Part of a small language model's weights: 14 layers, no biases in attention or MLP.
Each number is 128 + 32 x the weight over its row's rms, rounded and kept within 0 to 255. Layers, rows and columns count from 0. The size above them is the row's rms in percent of the matrix's.

# layer 2 attention output (transposed), 192x192, rms 0.153, rows 0-34,64-98,128-161, columns 144-191
size [ 96  97  93  90  97 100  90  91  93  89  84  95  94 100  86  88  96  94  89 108  94  90  95  90 102  89  96  92  99  92 113  96  96 101  99 107  94 103  95 106 100  96  99  94  94  96 101 103  94 111  91  88 102 107 101 115 100 101 117 100  98  94  99  98 106  93 112 103  96  98 104 104  99  98 114  94 113 102  98 115 102 113  98 107 113 111 110 104  93 101 104 100  95 108 106  87  99  96 103  93  99 100  96 105]
[[103 140 157 119 123 129 138 116 123 108 183 134 136  31 131 140  54 135 188 166  91 142 140 172  98 162 113 162 149 109 145 179 137 125 135  92 123 135 142 158 113 116 145 104 199 126  83 121]
 [161  81  91  95 104 157 202 125 141 106 113 177 113 158 121 145  86 147 164 104 165  88 117 180 127 151 114  93 123  93 152 156  59 134  92 111 129 113 110 148 102 112 177 162 102 148 141 153]
 [146 163 120 134  89 159 124 173 161 122 179 139 138 146 109 180  93 148 131 104 173  92 102  90  91  88 111  82 134 184 144 103  98 140 104 125 142 166 177 121 114 106 130 181 137 142 174 157]
 [179 210 185 136  97 129 126 146 141 108 172 162 142 102 147 168 109 153 175 135 167  91 148 108 109 119 170  78 167  91  62 159 141 132 120 160 108 143 142 104  97  74 138 182 114 151 183 172]
 [130  83  90 140 107 182  97 166 183 158 155 131 100 131 106 120 169 144 120 127 146 131 159 147 124  87 111 141 163 122 110  82 139 134 116 156 123 196 181 133  53 126 183  93 119 168 118 120]
 [ 81 107 122  68 156 143  96 127 111 122 136 132 135 131 101 134  92  76 120 168  90 102 169 159 123 153 151 156 149 109  93 120 116 214  95 133 109 110 132 135  93  89 182 176  98 116  72 125]
 [142 167 188  91 144  62 165 154 131 149 145 141  98 179  66  89 141 148  62 147 165 150 110 109 122  70  91  88 157 122 119 136 119 163 118 139  97 109 141 132 132 136 111  88 169 124 116 174]
 [138 140 159 161 132 109  47 133  88 109 135 124 139  82 139 116 118  91 152  78 137 141  71  62 107  98 133 105  78 137 149 145 111 165  88 127 148  66 113  77 134 108  89 116 164 185 154  57]
 [146 132 131  69  99  85 104  86 111 128 171 149 116 155 140 141 112 108  97 117 148 106 137 199 170  94 151 111 150 131 151 117 108 101  93 155  82  85 189 124 128 119 102 132 174 156  98 104]
 [133 141 132  37 106 161 140 147 125 127  97 133  91 166  71  96 158 154 174 192 105 136 143 152 101 123  64 157 100 148 106 124  72 142  95 158 157 117 182 168  44  92  78 147 141 153 103  84]
 [115  97  71 120 102  96 117 168 148 103 165 102 139 107 130 134 174 160  46 111 191  99 150 148  92  81 128  81 100 115 168 109 157 141 162 191 129 154 106  82 105 110  97 148 163 154 132 110]
 [125 114 147  54 146 154  85 107 138 193 167 140  63  81 105 114 191 152 126 109  58 110  96  81 134 200 182 127  90 128 124 134 170 157 126 126 116 173 136 124  78 130 152 177 165 112 144 194]
 [ 85 159  71  87  85 156 114 160 112 121 160 116 158 191 120 135 130 153 106 145 111 105 128 147  68 158 146  81 122 106 116 132  27  99  74 107 151 108 131 102 183 100 148 162 106 125 125 136]
 [ 77  93 174 129 166 101 109 172 140 148 118 166 103 138  86  70 102 127 180 132 115 106 180 139 150  92 182 121 218 133 120 137 126 121 138 138 124 135 104 163 116 124 157 118 134 185 133 104]
 [129  93 106 109 108 114 122  71 180 153 154 147 172  99  92 150 144 177 120 109 211  87 132 137  93 129  94  47 172 188 130 122 122 157  91 153  79 134 119 166 148  75 145 107 165 120  92 108]
 [111 167  72  78 154 134 120 139 170 175 118 136  36 147 104 117 124 162 181 133 157 159  89  75 135 135  86  72 138 117  99 165 152  42 120 135 162 223 186 154  80 118 108 135  95 166 136 119]
 [117 127  72 123 161 136 115 177 124 164 102 159 117 133 127 111 157 120  92  93 177 135 133 155 165 169  85 172 100 137 131 121  85  64 130 154 125 158 142  86 129 132 157 143  70 177 114 114]
 [113  79  99 142 113  95 121 133 121  82  94 158 105 116  88  92 219 108 110 140 184 193 117 122 115 126 164 111 156 115 147  90 118  88 147 102  83 142  95 119  92 125 153 102 102 121 142 140]
 [183 117  82 127 155 190 108 123 176 147 104 155 134 111 153 147 131 116 118 195 133 107 135 138 123 158 118  90 116 132 137 178  87 100 105 138 128 122 123 179 225 127 136 122 158 164 155 100]
 [123 114 137 146 152 117 150 107 121 162 141 134 184 139 142 129 159  71  67 142 168 167 208 120 127 121  67 124 153  79 123 112 188  93 108 132 121 127 107 160 159 102 163 135 112 120 117 114]
 [133 144 137 105 135 124 138 174  94  87  78 100 172  88  86 110 163 100 122 103 116  87 143 114 135 124 155 112 144 127 102 146  88 134 134 130 175 107 149 184 175 104 102 110  99  98  88 160]
 [ 86 111 143 103  88 107 123 176 162 130 157 149 174  81 153 126 167 126 133 178  75 101 156 118  96 197 118 127 142 148 123 118 139 150 131 143 122 116 145  60 132  76 122 180 127 114 157 130]
 [156  89 147 162 196 119 161 160 159 131 165  97  97  87 180 119 135  94  66 117 123 151 124 138 122 160 116 134 111 173 105  95 147  93  46  94  74 121 127 105  97 117 148 111  76 158 132 121]
 [132 158 132 134 203 151 129  81 130 100 158  67  62 101 157 103 144 137 167 211  62 122 104  79  85 101 143 126 102  84 109 125 161 154 138 172  91 100  96 140 143 112 157 139 163 116 157 145]
 [181 113 136 136 138 158 121 168 147 117 177 103 109 124 173 138  98  77  97 126 117 132 171 145 129 128 159 123 129 205 143 144 136 107  93  90 126 131 152 122 100 130 112 119 113 175 160  92]
 [151 139  65 117 146 150 142 122 157 102 131 145 146 139 144 121  91  91  76 108 158 139 128 144 120  98 142 137 117 101 125 140 168  86 151  95 175 114 143 125 154  88 130 127 139 157 166 111]
 [141 166 132 130 174 178 163 158 103 130 111 114 169 161 167 132  99 156 145 109 168 131 139 180 125 195  87 168 107 141 121 150 177 103 102  77 146 172 108 137 127 127 151 138 165 114  40 102]
 [172 120 144 116 150 135 117 142 151  87  91 187  89  51 128 111 120  83 118 145 133 115 169 133 131 123 137  81 173  82 117 151 162 124 175  85 139 133  81 168  90  95 133 128 108 164 120 121]
 [170 151 185 120 162 148 150 171 152  91  63 192 164 121 140 121  75  77 195 121 148 151  86 111 145 115 130  80 149 175  95 131 146 129 122 117 152 130 169 113 129 144 108  86  41 135  94 154]
 [ 69 134  83 134  80 118 126 159 115  56 142 135  88 146 112  63 164 142 130  82 135  98 133 142  83  64 127 135  92 132 109 154 108  87  80 105 107  84 100 110 117 102 159 131 130  61 107 147]
 [130 131 141 167  97 165 176 133 123 206 150 120 112 147 140 155 100 104 138 178 153 163 143  95 105 203 154 178 139 144 182 176 146 115 136 154 117 176 146 148 158 111 183  92 103 104 109 116]
 [100 107 103 114 103 120 118  82 134 134 106  69  69 156  90  56  85  80  99 105  76 155 115 102 150  68 143 120 131 147 136 140 124  40  81 147  83 137 102  63 144 182 104 127 106 118 139 180]
 [ 83 133 114 142  93  85  93  83 201 149 166  78 166  83 159 111 106  94  51 142 110 163  33 126 150 143 149 146 136 136  73 124 181 121 150 123  85 141  83 169 149  92 152  88 144  99 107 110]
 [ 87 159 187 110  98 160 119  88 172 109  88 136 172 160 126  50 100 137 169 111 126 130 102 114 103  89 112 116 168  64 154 104  90  75 201 202 129 206  94 120 183 122 167 143 121 139  97 105]
 [111  90 145 109  98  98 181 142 126 129 129 109 108 129 139 147 131 149 182 121 153 118 188 129  47 168 174 100 106 109 124 126 153 148 152 157 151 136 118 110  68 168 151 154 101 152 134 108]
 [ 63  63  81 147 114  99 108 136 112 127 108 116  65 152  97  90 132  80 129 140 120 150  72 154  99  74 126 118 142 120 105 179 121  99  35 101 127 181 115 123 161 102 173 171  93 108 127  89]
 [ 85 183  65 118  43 106 117  95 104 114 106 159 134 109 102 144 127 134 124 164 110 152 141 101 106 122 136  75 172 148 133 127 118 125 175 157 114 152 117 127 169  50  90 160 184 123 151  78]
 [ 95 109 114 108  99 145  92 178  77 159 121 109 145 131 168  55 163  95 147 145 137 114  90  80 120 102 144 156  90 101  88 120 107  76 177 114 144 121 154 164 155 116 168 119 127 155 137  97]
 [104  80  98 147 174 108 208 122 151 120 120  57 111 161  86 142 154 154 106 133 177 120  84 143 155 168  70 120 190 148 134  71 145 100 120 125 139 159 114 159 166 126 141 111 129 149  87 146]
 [100 100  98 153 190 158 169 122  89  46 104 101 133 122  99  68  16 158 152 102 157 124 132  85  86 162 113 159 115  93 138 230 146  93 159 137 128 130 130 135 178 140  75 140 161 100 106 132]
 [165 163 115 145 112 137 127 143 126 182 113 145 184 116 134 137 125 181 158 108 130 149 154 103 108  74  88  97  57 113 172 167 180 125 144 160 131 155 157 156 175 136  47 126 162 123 129 121]
 [126  96 105  92 131 124 192 156 171 152 132  68  79 152 168 136 137 126 127 141  71  81 110 103 116 181 157 158 150  62  49  90 119  91 129 102 113 157 145 128  74  95 165 120  90 135  97  89]
 [154  97 139 108 177 157 129  90 186  99 132 179 134 117 100  69  91 137 103 131 102  90 103 152 144 114 101 144 173  74 110  93 109 139 109 147  56 175 137 143 114 125 165 130 101 110 140 218]
 [126 137 103 189 113 173  92 121 120 141 110 134 125  90 132 104 137 129  95 172  93 126  89 151 131 164 120  91 164 151  98 155 109 232 130 116 169 127 124  81 137 105 180 160 123 123 117 117]
 [109 120 169 111  62 116 128 106 142 140 127 121 167 119 106 136  56  97 123 170 132 114  89 135  95 202 116 145 139 107 144 106 105 192 106 121 127  57  79  84 147  94 159 132 156 125 143 184]
 [154 170 158 111 111 126 151 109 119 115  98 163 114  95 122 112 155 112 187 106 112 197  76  73  89 141 124 108 135  72 134 191 100 101 151  64 121 152 187  95 137  94 138 148 120 140 145 144]
 [104  99 143 198 121 123 142 130  94 162  97 155 135 183  90 109 110  90  98 130 143 175 145 145 147  82  93 145 218 104 110 101 100 117  99 177  76 122 119 182 171  87 131  83 173 145 100  99]
 [108 119  71 112 109 111 154 158 152 183 144 139 163  98 107 141 163 120 132 133 152 195  94 132 171 150  91  85 159  96 174 123 155  83 225 160 119 117 146 110 169 156 153 133 208 141 106 131]
 [ 80 141  85  92 108 145 177  47 198  60 166  84 139 115 156 196 166 147 150 169 141 145 134  51 172  89  96 139 117 132  89 169  95 134 154 154 112 190 124 156 134 104  99 180 150 145 151 144]
 [ 87 142 145 135 161  82 154 144 117 107 171  88 140 129 123 130 113 125 157 107  99 192 102 108  72 140 151 116 152 115 119 114 147 131 134 124 122 177 144 124 189  93 165  64 141 171  83  44]
 [130 105  94 153  85  55  72  85 125  94 150 157 168  68 127 146 126 131 126 147  93  71 149 137 166 132 166 127 112 155 117 153 135 115 105 123 120 162 100 128 148 146 105 144 105 143 172 118]
 [105 102 127 160  96 102 134 123 152 128 123 133 112 112 132 140 181 183  71 172 171 142 109 117 146  82 159  97 139 102 133 155 105  89 162  87 122 130  89 190 115 126 144  69 154 132 171 101]
 [106 189 128 115 128 112 131 122 118  84 111 140  94 120 175 108 120 125 126  66 115  78 150 113 120  79  96 141 123 135  90 145  81 108 109 154 161 162 133 103 120 119 118  89  95 136 101 167]
 [167  80 109 162 162  72 119  98 103 108 154  97  99 172  94  99 113  59 122 106 135 191 113 110 165 133 120 164 122 127 179  66 117  59 135 110 139  93 108 169  66 118 124 121 107 139 135 111]
 [172 112 157 145 112 167  90 130 136 141 104 113  96 123 154 174  73 159 140 107 113 137  67 101 142 146 123 104 105 142 133 147  68 138 100 115 112  93 141 158 146 119 130 130 163 167 181 151]
 [159 128  69 152 178 215  79 121 171 146 145 128 125 133  99 183 157  92 148 164 166 122 155 136  96 167 140 138 126 141 131  98 141 163 133 136 161 121  94  67  81  61 150 188  99 107 145  88]
 [130 135 112 153  96  82 113  69 156 136 148  94  94 155 121 141  92 144 146 110 133 137  88  77 162  83 180 122 142 101  86  75 104 119 129 148  57 100 115 168 170 183 147 124 160 201 155 129]
 [115 157 110 139 132 144 153 147 155 140 155 115 166 123 125 133 133 181 129  94 159 181  93 145 122 100 146  99  88 140 146 109 135 117 138 156 154 177 108 203 159  93 136 106 144 134 123 115]
 [126 191 137  63  81 133 119 117 150 136  76 213 122 157 118 115 173 162 101  99 128 108 159 126 119 142 148 126 106 195 154  89 107 154 179 121  98 136 136 123 152 111 186 100 138  74 167 117]
 [133  64 154 118 152 105 121  73  87 121  58 127 183 127 158 128 128 137 103 137 200 120 117 136 131 111 100 139 144 102  88 114 118 129 126 142  69 115 135  93 133  77 138 129  73 111 117 176]
 [ 43 167 118  93 155  94 128 101 159 149  83 131 154 133 144 193 163 150 147 138 154 104 140 170 157 128 115  85 112 161 112 141  99 148 100 136 157 137 107 124 183  99  85 169 145  78 122  45]
 [127 166 108 117  90 144 171 131 131 169 131 155 126  81 170 142 209 167 139 105 128  75 121 121  82 140 137 140 122 136  67  61  94 115 212 117 157 140 157 102 146  91 108 123  92 158  93 105]
 [ 97 141 153  73 148 126 189 123  71 153 112 137  89 138 120  99 147 152 175 123 113 129 183 126  92 114  86 125 135 134 148 166  66 151 128 135 153 116 156 133 100 149 196 122 100 133 137 103]
 [179  79 102 129 177 127 112  76 109 152 146  79 134 166 123 128 125 192  51  86 142 112 102 141 107 133 165 162 115 100 132 124 139 137 133  99 130 139 136 107 103  80 179 144 173 120 118 110]
 [181 183 157 135 135 173 138 123 143 130 157 112  96 155 177 128 114  76 166 151 119 126  89 142 119 192 149 162 138 155 192 125 128 132 108 120 127 111 136  98  99 152  73 113 106 121 190 155]
 [137 108 127 179 137 104 104 151 100  92 133 153 153 145  62  77 135  78  95 222 142  83 174 128  95 143 131 140  71 158 185 126  88 162 121  55 141  81 139 121 109 142  76 116 133 111 198 148]
 [182 160 152 175 131 107 151 144 107 167 148 114 110 100 155 140 171 134 126 122 202 154 167 142 123 160 152 137 113 148  99  73 177 172  80 125 128  62 170 163 121  76 132 111 116 149 151 134]
 [145 149 158 130  98 118  98 143 138  94 128 196 116 140 142 132 143 141 165  64 160 124 149 154 131 162  92 105 119 136 195 159 112  53 129 148 104 137 140  79 181 113 100 131 126 155 153 160]
 [171 104 160 126 113 148  83 108 107 170 119 142 161 117 146 178 151 102 122  89 141 121 135  75 127 184  92 165   7  77  87 131 100 124 144 184 112 111 170 135  89  56 155 129 110  86 187 103]
 [108 155 130 114 159 136  90 127 156 108 140  88 208 143 146 110 219 202  93 157 111 122 160 127 152  86 112  73 117 113 100 110 130 148 169 173 123 121 140  93 131 166 179 134 110 107 119 160]
 [104 154 128 135 149 137 147 137 122  94 167 146 131 181 141  83 116 119  70  79 171 146 112 156  73 161 135 158  81 147 187  74 124  90  87 137 115 156  89  61  98 137  86 158 149 109 104 133]
 [106 105 135 158 127 109 123 101 171 107 124 146 103  90 163 118 171 100  98 124 110 176 147  64 131 135 160 137 106  85 131 113 172 108 159 175  91 147 178 167 166 168 128 144 129 126 107  64]
 [111 121 200 111 175  90 125 105  95 157 109 152 127 159  58  97 139 142  98 107 159 121 160 122 105 171 146 161  90  76 159 156 168 164 127 255  97 105 141 124 165 114 164 131 172  88  99 119]
 [143  88 107 122 107 152  70 149 154 126 128 119 182  88 121 110 171 123  93  99  76 163 136 143 119 131 120 127 127 180 134 100  81 141  95  95 162 128 147 153 105 158 127 125 111 155 115 133]
 [ 92 214 120 118  80  42 116 128 110 149 191 128 132  92 161 171 122 122 117 200 114 107  86 157 169  97 184 135  73 136 164 144 126 124 121  84 114 126  92 142 134 126 133 157 152 121 153 116]
 [148 107 173 131 138 121  96 137  97  82 139 130  75 115  97 134  91 111  97 127 102 105  98 124 144 133 115 143 178 123 140  76  49 146 159 161 146  75 124 131 158 155 119  88 159 142 161  95]
 [118  95 137 188 120 203 105  70 117 114 173 116 172 184 147 130 160  87 172  92 144 156 167 121  97  94 170 142 131 142  94 164 143 119 138 111 151 113 108  53 136  50 101 185 110 170 153 155]
 [123 219 127  97 142 115 156 148 161 108  90 120 158 111 136 126 151 163 112 130 113 165 135 129 160 158 136  99 176 155 117 140 171 133 199 125 202 135 116 157 134 132 112 135 130 178 147 103]
 [101  67 130 118 125 122 153 136 106  73  98 143 124  93  87  84  94 107 107  89 128 127 161  73 136 121 135 171 127 132 131 123 133 108 201 102  79 143  79 100 151 182 116 107 135 128 204 157]
 [123 125 110 189 140 178 129 153  56  79 131 149  76  78 172  85  90 129  86  67 203 127 161  96 114 141 157  89 193 106  83  97 175  85 153  89 157 171 187 141 142 166 139 144 106 139 102 156]
 [ 83  92 101 159  88 149 106  80 103 119  87 102 143 114 149 155  64 124 153 166 113 116 101 153  94 123 137 162 115 149 144  97 100 105 156 109 163 139  72 113 142 160 161 147 139 135 114  92]
 [188 154 179 142 108 114 124 140 139  95 116 102 154 154 195 132  80 120 109  99 141  84 119 181  95 147 140 115 106 141 148 198 147 118 118 134 170  72  99 177  69 165 118  76  93  78  95 131]
 [157 144 158 184  84 151 129  37 100 116 112 113 100 195 131  75  92 120 121 150 222  94 155 113  73 117 127 167 100 176 141 110 147 204 145  77 115 144 135  81  91  98  95  78  76  93 148 145]
 [131 121 175 130 121 147 150 162 108 140 195  91  74 171 129 127 115 182 137 120 127  99 100 197 122 128 154 142 116  76 143  69 186 131 105 213 118 135 120 142 112 139 136 118 165 146  83 122]
 [118 170  95 116 130 143 114 153 122 103 115 141  78  80 126 130  90 111  78 196 117 138 152 138 191  99  93  87  94 152 129 136 128 100 150 117 233 144 174 148  62 147 146 172  46 110 114 214]
 [ 52 115 169 133 126 157 177 114 120  71 108 122 160 140 159 207 152 145  71  70 114 133 141 142 137 141 173 139 125 124 135  75 143 163  77 107 158  41  76  98 142 158 142 153 167 113 182  94]
 [169 128 114 137 125 172 141 137 102 150 101 157 169 163 107 157  83 165 169 130  82 106 114  59 104 100 136 162 108 103 124 161 136 125  90 165 163 154 135 121 158 139  97 126 131 114 184  99]
 [173  92 129  98 148 107 106  93 124 180 126  83 151  93 189  84  98 131 121 107 132 176 152 131 149 200 103  95 149  91 119 160  90 148 123 126 149  66 133 157 178 136 105 164 151  63  81  79]
 [ 98 138 181 129 104 143 139 143  77 144 134 136 115 163 111 135  81 138 114 139 149 163  99 159  75  87 130 126 124  98 110 142 143 148  98 202 164  98 125  67 102  97 137 163 105 158  54 121]
 [ 85 134 119 102 112 105 112 173 124  49 109 135 149 102  93 111  95 121 111  83  95 145  79 133 124 133 144 120 159 141 137  94 113 124 125 152 126 130 138 140 109 118 137 119  85 112 101  76]
 [ 73 162 148 135 117  54 136  82 164 135 161 169 128 118 143  76 173 153 138 150 136 199 172 144  88 159  66 118 111  96 144 196  93 157 147 146  57 100 158 157 127 140 197 136 172  99  88 118]
 [172 151 142 113 138 195 148 151 113 152 163 103  99 178 124 136 100 152 121  93 154 138 165 188 133 106 111 160 101 100 167 186 150  97 140  78 100 174 126  94 132 108 126  86 190 103  60 128]
 [211 141 172 150 136 116  92 117 118 109 100 184 135 107  87 149  97  97 140 125  92  47 129  52 158 106 145 160 140 112 119  99 149 123 121 134 158 105 141 159 124 128 134 136 113 166 103 129]
 [104 132 129 158  84 144 152 138 121 110 168 137  67  64 170  98 152 109 140 156 136  92 142 126 136  56 154 153 106  74 129  95 136 117 134 165 158 114 220 127  88 126  91 169 127 170 105 119]
 [109 155 179 131  99 172  64 143  97 166 117 125 194 136 121  91 108 131 123 134  86 112 133 121 167  96 131 101 107 125 101  70 145 223  93 113  83 128  80 120 128 132 142 132 134 122 140 193]
 [130  91 153 123 129 129 106 164 133 126 129 152  99 185  65 143 190 156 119 132  71 124  65 120 126  97 141 144  90  64 164 121  98 141 140 118 102 173 108 137 111 138 169 132  91 207 199 138]
 [193  99  72 140  65  90  83  70 109 127 114 106  94 150 111 122 117 101 142 150 152 117 118 100  82 112 162 125 130 104  99 209  66 161 146 161 135  82 149 132 128 120 152 109 125 123 143  63]
 [124  94 126 142 113 128  98 139  76  52 150 141 135  72  93 184  92 131 120 165 148 136 114 108 141 125 152 151  90 111 139  60 101  86 136 168 115 164 166 128 120 136 143 116 163 124 160 114]
 [ 99 121 128 118 132  91  72 183 103 140 144 134 127 156 152 120 204  73  97 107 148  58 139 110 164 167 124 179 100 132 153 142  93 102 136 137 130  91  76 170 169 149 103 117 137 102  90 135]
 [165  69 103 173 131 114 195  64 120 149 101 116 145 143 138 149 171  90 108 137 130 182 139  96  81  90  79 133 135 115 136  88 118 124 137 117 147 146 140 137 173 126 120 114 138 196  93  86]
 [160 132 103  78 133 129 146 161 117 142 104 134 149 115 139 154 116 150 118  61 153 139 125  90 117 102 123 138 150 129   6  88 151 108 142 136 132  58 182 113  95 130 118  77 133 149 129  80]
 [206 166 129 170 177  86 143 187 114 104 130 172 141  65 133 139 164 150 121  95 117 119 128 120 142 173 106 106 126  92 112  98 113 166 142 144 198  72 166 215  91 123  77 132 118 121 184 111]
 [197 191 126 148 157 167 170  87 141 151 137  97  90 142 153 152 119 160 162 116 146 119 148 111 137  97 175  81 113 105 132 104 124 162 131 101 116 101  94 115 110 178 136 166  92 131 104 146]
 [141 127 144  90 171  69 180 149 116 122 132 110  85 161 150 160 152 130  95 127 122 122 120 141 156 155 161  79 154 201 141 118 147 177 151 107 149  74  99 141 119 142 160  93 100 132  72 153]]
# layer 2 attention value, 64x192, rms 0.154, rows 1-34, columns 144-191
size [106 102  93 111  95  98 100  88  95  93 107  92  98 102 100 100 101 101 109 100  95  96 109 111  90 105  94 103  95 103 106 100 101 104]
[[ 93 107 129  82 167 151  85 119 147 185 149 143 112 133 135 155 122 142 163 148 164  61 122 182 147 118 116 116 148 132 143 138 165 177 171 129 160 108 116  87 159  92  97 103 157 163 113  94]
 [122 156 130 129 146 151 119 163 127 133 155  99  93 134 125 138 135 132 185 115 119 113  85 144  96  97  93 144 113 159 105 125 114 158 163  69 148 151 167  74 121 130 157 118  94 181 175 161]
 [ 89 151 122 131  82 112 105 115 112 169 155 109 104 130 146 112 147 105 199 165 161 137 149 123 182  98 115 108 124  94 189 224 114  97 141 134 110  67  71  76 118  73 143 119 145  74 131 112]
 [181  70 142 112 156 135  90 114 146 140  58 144 121 111  86 139  98 139 183 142 119 198 144 134  78 119  75 125 114  78 127 116 122 133 159 172 133 118 127 102 153 128 106  80 123 105 123 181]
 [153 190 135 122 142 111 101  93 127 119  89 195 143 205 119 136 181 113 115  63 120 133 121 117 145 120 188  83 145 168 107 127 185 149 151 125 103 148 115 126 157 175 150 132 112 104 105  48]
 [116 175 138  78 148 108 155 153  95 152  69 133 101 111 140 134 118 163 116 117 187  78 146 138 120 107  75 135 120 168 165  87  69 185 147 178 140 108 158 167 135 169 154 135 102 102 159 112]
 [124  83 157 128 122  94  82 135  95 117 143 104 138 123 155 152  96 120 119  77 167 128  96 176 110 141 112 155  78 103 139  99 105 124  81 131  55 100 141  94  86 106 127 119 127 113 127 113]
 [151 148 121 134 110 135 116 132 149 149 187 142 138 154 114 139 144 114 142 191 147 111 163 187 119 130 130  96 124  43 133  73 149 128 125 136 163 110 170 152 195 138  95  92 125 155  43 118]
 [149 181 174  79 191 113  84 133 166 158 127 126 158 115 163 128 132 105 134 157  93 154 137 180 119 174 148 177 138 130 165 123  86 105 166 224 164 114 142 105 168  86 169 124 140 119  97 138]
 [111 163 184 138 139 147  93 155 158 102 145 124 140  86  99  95 138  44 147 106 183 164 206 131  77 155 127 148 108  94 128 166 133 118 113 210 115 194 138 143 115 113 157 100  95 100 132 155]
 [156  98 100 137 151 123  99  52 117 160 124 147 124 106 143 124  80 107 120 169 135 151 156 114 150 167 139 115 119 159 112 119 130  82 129 113 153 130 146 101 104 123 138 183 118 131 155 144]
 [114  88 144 102 121 145  85 110 122 165 102 150  60 103 107 119 143 123 111  92 107 122 131 166 121 111 154 120 147  32 109 139  86 120 171 180 121  88 136 142 129  94 204 145 129 188 177  85]
 [144 115  87 119 100 122 150 175 165 145  75 147 119 129 131 124 156  89 101 101 153  78 169  80 128  72 153 110 115 148 114 177  86 127 184  89 171  70 155 117 153 141 122 141 144  95 169 108]
 [159 113 148 102  89 160 117 127 143 109 166 131 157 135  97 130 134 140  98 168 125 114 121 131  74  83 123 158 135  76 165  83 168 126 114 179  67  97 104  92 154  83 129  89 122 122 131  87]
 [139 249 139 117 140 141 110 116 155 158 140 126 133 155  72 102 167 146 127 180 118 114 118 134 108 122  97 148 139 118 108 109 108 106 240 173 131 117 110 113 107 126 101 104 107 151  56 132]
 [141 149 100  73 119 128 118 104 161 138 142 149 108  79 162 147 128 154  86 149 136 113 108 140 128 148 144 152 151 192  86 140 128  87 199 114 135  66 175 147 137 144  83 140  97 127 130 146]
 [149 126 128 154 132 166  90 128 133  52 120 139 151 168 147 150 101  84 107 183 172 160 147 151  82 117  86 142 122 170 138  98 179 115 123 152 128 160 113 140  67 112 131  91 106 151 136 114]
 [145 147  66 144 184  97 153 138 132 112 107 113 129  34  89  60 121 172 124  84 127 143 154 229 155 146 153 122 146 149 150 159  99 103  85 122  96 144  94 116 113 125  85 124 141  88 144 130]
 [188 101 120 104 182 119 170  85 141 113 167 139 102 147 169 128 108  30 117 139 168 195 154 153 133 107  87 142 119  60 191 153 190 139 107 105  67 176 160 132 150 133 121 121 141 117 126 153]
 [171  26 131 146 150 185 131 122  98  93 116 139  96 170 117 131  44 106  93 103  72  82  85 155 110 102 142 129 116 142 114 116 141  68  95  89 135 135 121 145 157 136 115 137  72 150 160 182]
 [113 120  99 169 101 106 119 159  94 146 117 200 105  24 132  97 143 116  98 122 149  76 115  96  97 145 139  63 131 124 112 109  87 131 195 151 175 130 169 149  75 158 146 132 110 124 118 132]
 [ 80 119  79  98 135 175 117 170 139 169 132 131 155 161 130 114 102 169 108 168 139  96 141 132  98 132 125 105 115 130  88 157 172 146 123  95 131 142 125 179 163 145 146 145 123 145 127 182]
 [108 120 140 178 139  99 127 132  92  87 116 194 184 139 169 116 146 149 110 147 109 134  69  77  49 154 164 114 121 138 130 110  85 169 149  90  57 124 118 118 154 105 184 125  80 169 207 156]
 [113 132 119 112 185 104 154 140 102 151 125  97 111 106 116 182 152 100  66  87 158 183 117  71 134 162 133 120 116 113 133 156  59  85 128 130 148  99 148 141  76 140 152 132 144 106  93  93]
 [151 112 110 146 105 123 169 110 157 156  94 110 149 148 125 119 115 193 115 196 144 113 185 118 139 173 157 137 114  83 192 114 175 133  80 172  78 149  45  51 124 123  83 152 168 153 102 151]
 [ 51 181 196 154  96 160 122 112 124  70 107 137 151 117 136 205 121 173  98 106 119 105 102  99 148 140  66 157 135 166 186  87 125 130 143 119 101 126 135  83 127 138 110 124 137 168 158 152]
 [107 150 126 155 141 107  77 173 124 119  95 121 139 168 141  96  94  69 134  69 169 155  87 134 152 155 124 112 159 163 137 137 139 141 119 167  76  99  80 157 144  68 108 114 104  96 128 189]
 [ 97 132 160 103  66 191 180 121 114 118 128  83  91 143 138 128 129 181 156 110 124 144 165 119 108 137  88  57 140 133 134 175 128 122 148 115  62 166 174  52 152 122 133 178 143 141 133 135]
 [ 84 129 116 113 147 134  98 140 106 103 139 168 121 115 149  48  39 193 141 111 117 119 183 125 179 105 120 151  95  80 144 111 155 138  88 100  86 142  94 126  88 112 128  32 155 114 132 160]
 [ 83 179 160  79 124 137 139  92 135 150 114 145 116 178 133 102 157 175 162 121 116 150 118 128 113 170 122 138 174 116 180 116 109  94 160  75  66 123 111 113 159 121 120 135 179 171  82 150]
 [ 31  80 126 146  94 153 132 107 151 147 176  52 147 183 100 166 150 103 111 120  92  58 117 141 104  34 185 152 125 185 162 159 110 143 123 122  94 199  64  99 169 194 189  75 127 123  72 133]
 [170 106 130  96  73 106 164 121 197 155  93 106 178 112  96 150  86  77 140 161  78  93  57 157 141 118  88 154 164  92 106 136 175 140 112 151 188 142  84 177 136 111 179  79 125 143 180  94]
 [155 111 171 126 127  99 108  70 138  91 141 123 136 149  77 171 100 129 146 102 139 161 150 185  98  53 124 169 186 138 204 143 169  64  88 140 120 111  80 110  98 149 113 145 100 157 111 142]
 [ 99 141 131  72 107 143 101 109  91  90 157 133  75 147 116 117 174  27  96 150 202 121 164 123  83 159 129 133 113  84 120 150 104 134 128 122 151 143 130  89 158 161 204 117 102 110 151 107]]